config.yaml
num_hidden_layers: 11
hidden_size: 384
num_attention_heads: 3
num_key_value_heads: 3
head_dim: 128
intermediate_size: 1536
vocab_size: 32768
hidden_act: "tanh_gelu"
norm: "layernorm"
norm_place: "pre"
norm_eps: 1e-05
positions: "learned"
qk_norm: false
attn_scale: 0.0884
bias: "all"
tie_word_embeddings: true
parallel_block: false
init: "normal"
init_std_qkv: 0.0201
init_std_o: 0.0201
init_std_up: 0.0201
init_std_down: 0.0201
optimizer: "muon_variant"
learning_rate: 0.0163
lr_mult_down: 0.7
lr_head: 0.00794
max_grad_norm: 1.0
warmup_steps: 200
schedule: "wsd"
decay_fraction: 1.0
decay_shape: "linear"
final_lr_fraction: 0.0
batch_tokens: 65536
max_seq_len: 2048
doc_mask: true
train_tokens: 349600000
max_steps: 5335
dataset: "wikipedia_en"
Each number is 500 + 25 x the weight over the matrix's rms, rounded and kept within 0 to 999. Layers, rows and columns count from 0. Numbers have three digits each.

# up: layer 6 MLP up, 1536x384, rms 0.111, rows 394-425, columns 192-287
# down: layer 6 MLP down (transposed), 1536x384, rms 0.0413, rows 394-425, columns 192-287
up394:530508514503522523525503482520506514518474509509481479487493508475532519510502474489506498517492489482508469475478531518467483502503505500497493509491510497516479473518490509548482525498500530534513478493463490501525528497493477517497501499514498491470468512524531501505536465539508475527
down394:506497477494523538480499477532566460463514495508490535470525499508515536509461503478487546512451529490495504484539531503462458475496511436507462468451504488465543541498484489477512523508491518490491516516503472474531516519518513540479428492506520551525480527451473466477492517471521520512
up395:532471478504504504548511501476511475482505532483524496520484457526512448521551474457524481481542507492487473505521505510475492526521473504525443519508503480480512555465499546497479464481486515490509488525525494477456539518523492523558484462529484486484497526508493484504473475517498466551
down395:519515491469476493483532457473514504543514526463480474455453485508482534507512515487505491516461519534497489477502504501517479452491497510522492490448540465475503478489503521458513447504498494502534504465449492477501481503537475472527532499510501523523514492541502489521461521523472520469
up396:496530511502508494457474495480501516462515464484532492500471491483446461481540495518502484555483493494473547524493526529586528499516524499453545467503580449476533534547492536543478516510544486496503482484459506484508499527524515476505523473464533523496496491517535506519496510553501481501
down396:457477512513476506511543451515496477502480480509492555472515508500481496507493500491519490479468468498469526470515471510494550499547521524515477529470509507513490490491483517518551457493494490533510486501501481525478524503482491526508510510481518486493496540507480453530507501492494511498
up397:485491481507531487514552491481521477494538504496483515494481511463514476476522509502471487464495537482525479532508497509415509468506517540499474494451521489504500454515492510520467469512476485486495494470512529536507500515478472527502490492455482523487479530501494520530487487481494440508
down397:518475496490476504494461495520483535512549516464500488505508450462478491505496497518477499497514461482469470495494514511529479508486497482473531506507510521481485488506520509513505493514538485522526477500490502511468449513504500481498492499509521491502516480479494478512500500459523533460
up398:505491447517502568520535547490476524529503512509510491522483527539536531539488465510542488522548469467546485502492489530515492490509522479519500478463463545489502513499514522494482490485486478494495472514499454495494459510533491459441459439470493506498474485508518520495492492507495516464
down398:500506464460491505503468546551511458543496450543472505484460499524527497500499463481482514485558497494473444502460499468471523524515479457507514461473514504522550474588511515502491526480523503462518531532487512484553453527553491521519494494546513512542489502508477484510529445468466458474
up399:522496509509459438487470540472504508517541501522481479486511482495487482523535488499489490494466522500458515507519513493510531493480510507472526484507479474514507508496472526493502511542478511494507466522499521509525523499485508508516498522450470475505496488512470508497515464525487500496
down399:505524488500502533464495522511514510508532498527476512510502451510496483494497464474545513478499513472486497476472522573516483554495509486554524489519539499523498516524491537496505477489461485526537478513473505500482498515495478503495514510527496475480521520494504464495447528505457505490
up400:490506464524457483500492473480507494513489540509526543492484472476482443503489498467522467503496502524526516456473464490531549542491522532473475443515507531486526510468509446465503518485511525455515512543509521576472492500483465474501515505531504502492499535460469512493464539513488502493
down400:481506500480492494514496510558430562478465493516545519498501529501496521527529524508491505508508488501517501483509518479522514500499467479471496526532478472484520461536464438556478533482461530514480487484500502475483510487469501528504459505467491530498513481510511492518489508483461532481
up401:495496499516536531488550481476490518538509514498487542474500555489505491485523520522473461520500523505490469519509454535519469526468531524492479511486481483534519484552533502512527485494506499494492510491499516495447494506474499500534487464505491518492515489480482488446504545463524485555
down401:484514510510480490510487521473491518521518488483498503519525497444529503476529500544500498486485500543482490474475500519484481468495506541522549487510514491487478453526476492519508475495506485522518538516487502517480485486490532508463492506522509511489487529507497521530467498494490509531
up402:510508504518504500502518514452494529533504507524483506514462521491512501480486518521473525525517492541504492520502472464477458528517505520555470482522515482507500492494445492506416480511496515527520483457496506496507520520519485478480468500507503481522483502519507533482489493500503483500
down402:504525509502513484521513504508482485520470515543480492461540508467518501524504451540477527530472479478484507501493516498469507517481521541467518455470518520506508487516493502527482492512521495503505506508480504502505488500505541520497548499471503465532475472491508444481481486511514505468
up403:484457502484528482525502471515501525477524538509529485521509454503464498520523500493465488499540497491519517487524506494533487542489512514469524504530493480503519514494489491531508529486491467500435517470504504502488504509510484517505484512506521453537517515476449483484467506499519492524
down403:497515498466470493498478498508475514477498498488549497495466480526477494527519498473474518527491476504470499492503488537489515475502519500491537493493518470487518485519506503537510487515501497493517501522520488465518500465479542474513497481498444530538501493535522512524497487476509488530
up404:464500501514507506514483489513470528482502503498515501462432534496507480565511529490511492492503473485490498491514511484518532475502453501531489460532515507537526517504537516471497527487512529472527507460491507506480465537510507499492478466496517535538496495504496513486537485500498525510
down404:504492501494487501511531492517486483509489523506458527535452509494485477491477491484475513507488502509486475505537485497481500538476443505518489476516522494548487498451467524515501505512509544498480491502455508516502495497501496528481483533545517495550483529480495456529452507469500521499
up405:507500531534505560524495514514488510483457474477493506496508509517463482492483520470469494534511508494447483503495474525510505495487494530461533489498428526508540473515526443508476519512511504519528497522500533447469512503483491474546497471502461511541539496463455525474510481495492504546
down405:518495519488470519459544502478442513534471482469474541489518530510464471501518482513499461505515500502563511513473472508488536504469530520490488508500481541498496497521498545502541524491495527476512537488520505499528487513467477497468513509496524512457490503566542473529503449468482504518
up406:490477525527502527493511495532492526488478499460460488459539501509519531535496496502469498509548482512488516508513521522486514484487465533471474464498524505479472437492522497483502529525493483483466508511488513527481469501499463489508513525488495512516485483540495553536494413507446457488
down406:492501507505505557528478497475465475499497445524508485509539509483488557522498465525481527496515513485485530538520472466483484501500544532477477517524525568539520509488491519488513502476495531470500525546493495515486484452476489519515537533519465511519465504460500505457551505482449522496
up407:496506501494526491481466507492475495523521513493483504474506500504484485503511515465487507520502518519526471501501531535479403466494442489489500515516473475474487504499516487506492472471529518462487456486535475546505475472507478472510461464507481509504480439487545519492546502517471535500
down407:457472496518487509482430495560462522531479474494459481467496520532502500504507512498546486541501472505510530516470510506508470479497489483458473466507501508483449526544473469489495497509497530482496537487500562497485502492518498502485520493498526503496526517497494514507502495485525522478
up408:543527510482524482533540519465481503521493505465482481492503521459496520492479485465471469504512453544477486483502502471483483484480488523490511483514471539518503485500545469490522516492505495504479493559514487552437460531536514511471479509498486512508554470535507499513487495489455497532
down408:535538509552565528494509473505465479494458522475549494501543518521529512513520496514488480518566523500486514512522486490513482487464479505498501470451527481492501509519486526497574483523505522458486552521513493471457474517504492482444444498490526545492526490468492542482498554530529511494
up409:556462522511526487505467511460513516489507506519545486438502516513456517508490440498538513479498501555484503494493541472502525497464500493504490508522446527479495482530505505508470523534501500462470485492529506472469496506536497481509468500504481496491521517484502522513455523518493534479
down409:507519508519503497500519565494508525546474492519505509533476462500529513512503505481492464512466465511455514522531508540507501498469471516509496539518511530518498528485492502502501460472505511524473524545467518513490482472461503481487529501517506480486498524503527483533517496504526503497
up410:492497492495548516510520495519484506531496476480520475483476466477535442507510466493540512460489495506509518506493493491495473489467519488526480508439486514475492493538536490522499503511474445455499503533501489485510547533478492495499512473486461441497503456509543508489554526506502572474
down410:495458517488507512494501494510498464520518488464509496499494526458527497494515493510483490468493520474459465459480474533542529525493504529485537518487507505539532536528509518459498494506521481491446477504469523485477481514503537526526513511539505484506522509510490432460503523494509505466
up411:494500489444511522490471525523549452499488516497542482477518494519513533465518550472507499522492506516498475445480495469535486506490484528486500507473521536489495518463489491448522497501518463470475465485520501509520536521489518486501471462478469513471483497498439506471520488457521528517
down411:456460428499500464509494538503493507506486475475508490535485471505464496534518477498514501546504511498508528520527474479477457501477496500481543508502457515496506505522464478472530498506509472489529511478471465532516518494513498473489489545491493500518502527511475488513534473488516515516
up412:523482523509501523484489544482474480480533519498517451547500480517517526475499469470477472520510508551488474505521496488464494522509456519484544525528533476500458464505534488527533451482494528472515506511496485478507514474464515499497509447515509493516531497498494529509518478486504459519
down412:485477517565496466496520499441511462485466512483509482506525559497472489447458477519445480486508515516470474480491524544504508526466501478545469541483478468455453503469491470515505521458503492507482491519468522504562506471493504468478494491507526501519501504472471490464497528491524517545
up413:514502501507461441517499518474503468457491522531489475481463490492525474482506460494522510518478547517549521521502512478532526447502524502504539485482478455535497500479474449522513457509486478543460502498531490466535478494522495492468504529510462506500519518486511501452482532510531532504
down413:511483528530462495505512500529530522497523531508552518505518509522469541489510480467508477519501528500482476473473495502501478510525507502521500507513531531496479491465479530497469488497523488508501520511482521487512514484475494508502519455511515518536489515505460520520519501498472500543
up414:507495508508467471508463531487517508497479486459514501499502483516506534510504494492496543489536478467531541506438488509475514505496504495509522508508501478533483503518503499511507492484480504470446492509509534470535519525491521482506518514485467458476461524488499499502528461536516544464
down414:485509520510495521509538503488490489508510515527489484538458496513497485527499519521519468506474490506468468523519480479473487468534486494498503505498492507484497505468484497508522505488526469515529510524515492534482480500477466486503477456504507492501501494529516483510486526486489499510
up415:508484517486480523469542474479549467468460532480481503524524503450523534549482497512479516447556495515513454463497530482499512455536467525501522511447491523526450502482493477480500485477474511464468468490528436551494523519509533499480537516485516515465462477506482549522483484494503542513
down415:510441481516497498483520474432464490482493484515501538519497513490478523532466452445476496496531509529546508435480535503488527510490478479536522480516513469532477515474500525474495483464477507480494517507487465534506476513505535532551481536524498514492504478493513537479498510483476521496
up416:526515505499464548477478513460491502493471500522497472502490512487518504548491531513517489471533514488512477436514499498490537520504528492524510495506499529491495465495481504539477541457470534517521497514502521497547503527508514478464526496515555459525499535449461462458454475496463524500
down416:492529519508512514537536500481477518492482497494513549467491522470514465500530478487463465493467487492519493497499423481561527518521510506500503554507468489536507517437465488480478480517466512499496527530466470506468521532487468493498508570514474489521510519464503486493496507476517518503
up417:512472569494438469463516506533497510535457509504462474448497480473495496491488521487509531510520440489496473466523537525483516533519490464531475508501536535462509519512511502503495535527539464454468519472471462487505449491530502517485530537468475478492490532537471520478461475520505495494
down417:481548506503474549517508504524509487454520478534469519524484502514541530490488548500500513499496529462512514502509511513477464489470520480465542505501498478483493542537518542456469532498463546496471507535474499498508437458506491504553495513504522479510481485537503507518496499494515523523
up418:496507499497523510519507527503517501504502496509479486485500509521525478578512439511511499502478506540508452487515503478476536507531522506518520518490495493487524508527532504496501470514518497467489494474486508516514493493494500477487509450524504523486465513487501525475519485519454509517
down418:482478479516499492475470545509503489530483489484503519519489527488522496501505543505483478478523454496510460529502477493479473499560497526455474495533483477503482492453483516494536531474477476481489503525460510490496491507488519522501584539479473491514492477538503468537487514508477494503
up419:471427498478482509467513499493489495530533485522531556532477504501481478497491482520485515486500483470505516520504556455542525530484541503495466539518534489457486479522520503534514509526431483527449515519465509507493485482554479520464522509517503526505513476556469535541503506526500500465
down419:546433527474523504493475516472488488516496500502519490483487498525514515520481500515510552508485564455517508535498531504477470403501512482495463479494498527505495486445480536475523501483481521477480505515490525473501493531448453516461486526519495488515488526481503516470480534463482503496
up420:524522474511501487525525477476516490535488472487499504466478471520514512509467498472475475490537484505490505524547488525473489475519494517564508458498503519503481479461549505532494513442512499507489508501526500509472515502497503523543543481522482490453509486525523514482510512455496512492
down420:496510538499497510503477481545490513490507495518493495523535504504453489490512510557485501501498499532515460472481476453541481538519492499495500498472488465457514498483462481507507495534543555492492496528505512533489491503520452538555493517462520470518514471517485512514498528483471552497
up421:473505459520511482499535512524479464487522515511470552483504480530517520532501456460508484491489397464505497476470503517486524531476509497480463535482489508503510520476475495424480507467441502514495485514487544488456493506490453530508517480488513530454520510486483520501503515513519495499
down421:509517449499508526552529548491512508495471475469463452507461500454503514525521518473507483513480524485529511504498489514452507537525506475487485511524480514449432532506504478508524490496506477399481521508470505482507512481491505530510510519492467482526461491469576479502523520487533525517
up422:522491548543491492464501493496487455497488479517531495476504502558476515467515464474505535477514510454498476478492542525488513498527477465488488481512538543473535569499468465481450461492486503489452489499490502560503491518509468500524465506545487493549505490504448475545526470457490515485
down422:498478526520494530475483503529472479478530501511477481496477525511567493502514455497469499453543477469465573490527508519501471458539485485470490479543518508528521521543502480542505532456478548525515506486506507502450509510517489492485489484500531517541537471515475478493408468520483472499
up423:501501507471523488473478504516498575507461481501461499517497482502448515563518497474493479465486463529496500498484497486510457491506545561503484459507483494500519502521495505514521499484556473496491461491491512511515512506446495458472489450507509526536505475492466512515527470553500500510
down423:509496532502525454455521482490532494484503473501506500478474531505495582506485503501517459467505502526491482469515517513509521545532472487503515500479505522500496494480514528511523513450458513491476496496518495514495510502501455462512477549537555481514522490571505527509520547521517503479
up424:474522539447485468479458521520544435472482489502517481537480505481551529501480502496467481479510489511456513522478498476451494498519518471492526508499484493502503504513544475501505486494518513486534481475503524475470430553458473442503524498463508479517496501515510488543501500517504493519
down424:521483538536521573515493521463445468505494523514485445501525465492504473515470497514536511500485505517506515464496496461506542488449530502515446474485533509528527521503497488524470543493490494498504496516512487496500495499512506499526531461542495530495556492519565514454516505500502502497
up425:509496504501540509487501530583492486488479486483491490446476490486448490517512541472504513483462531503489492482519512532464521504480507484573486491473521493559490482537473509474512481538520454504490500537514530546520523500511480510482478515484576490460452450467498502503499531447441476491
down425:501492521494479509527472463522483472494496518525503479525501520497484533474504461521534517496452514500511514433523509460459481462483532490484507483489460503555498494478486500449509496526497461505517503518538502525465481505450504445488497485508541510503516511506476527466506554522489468487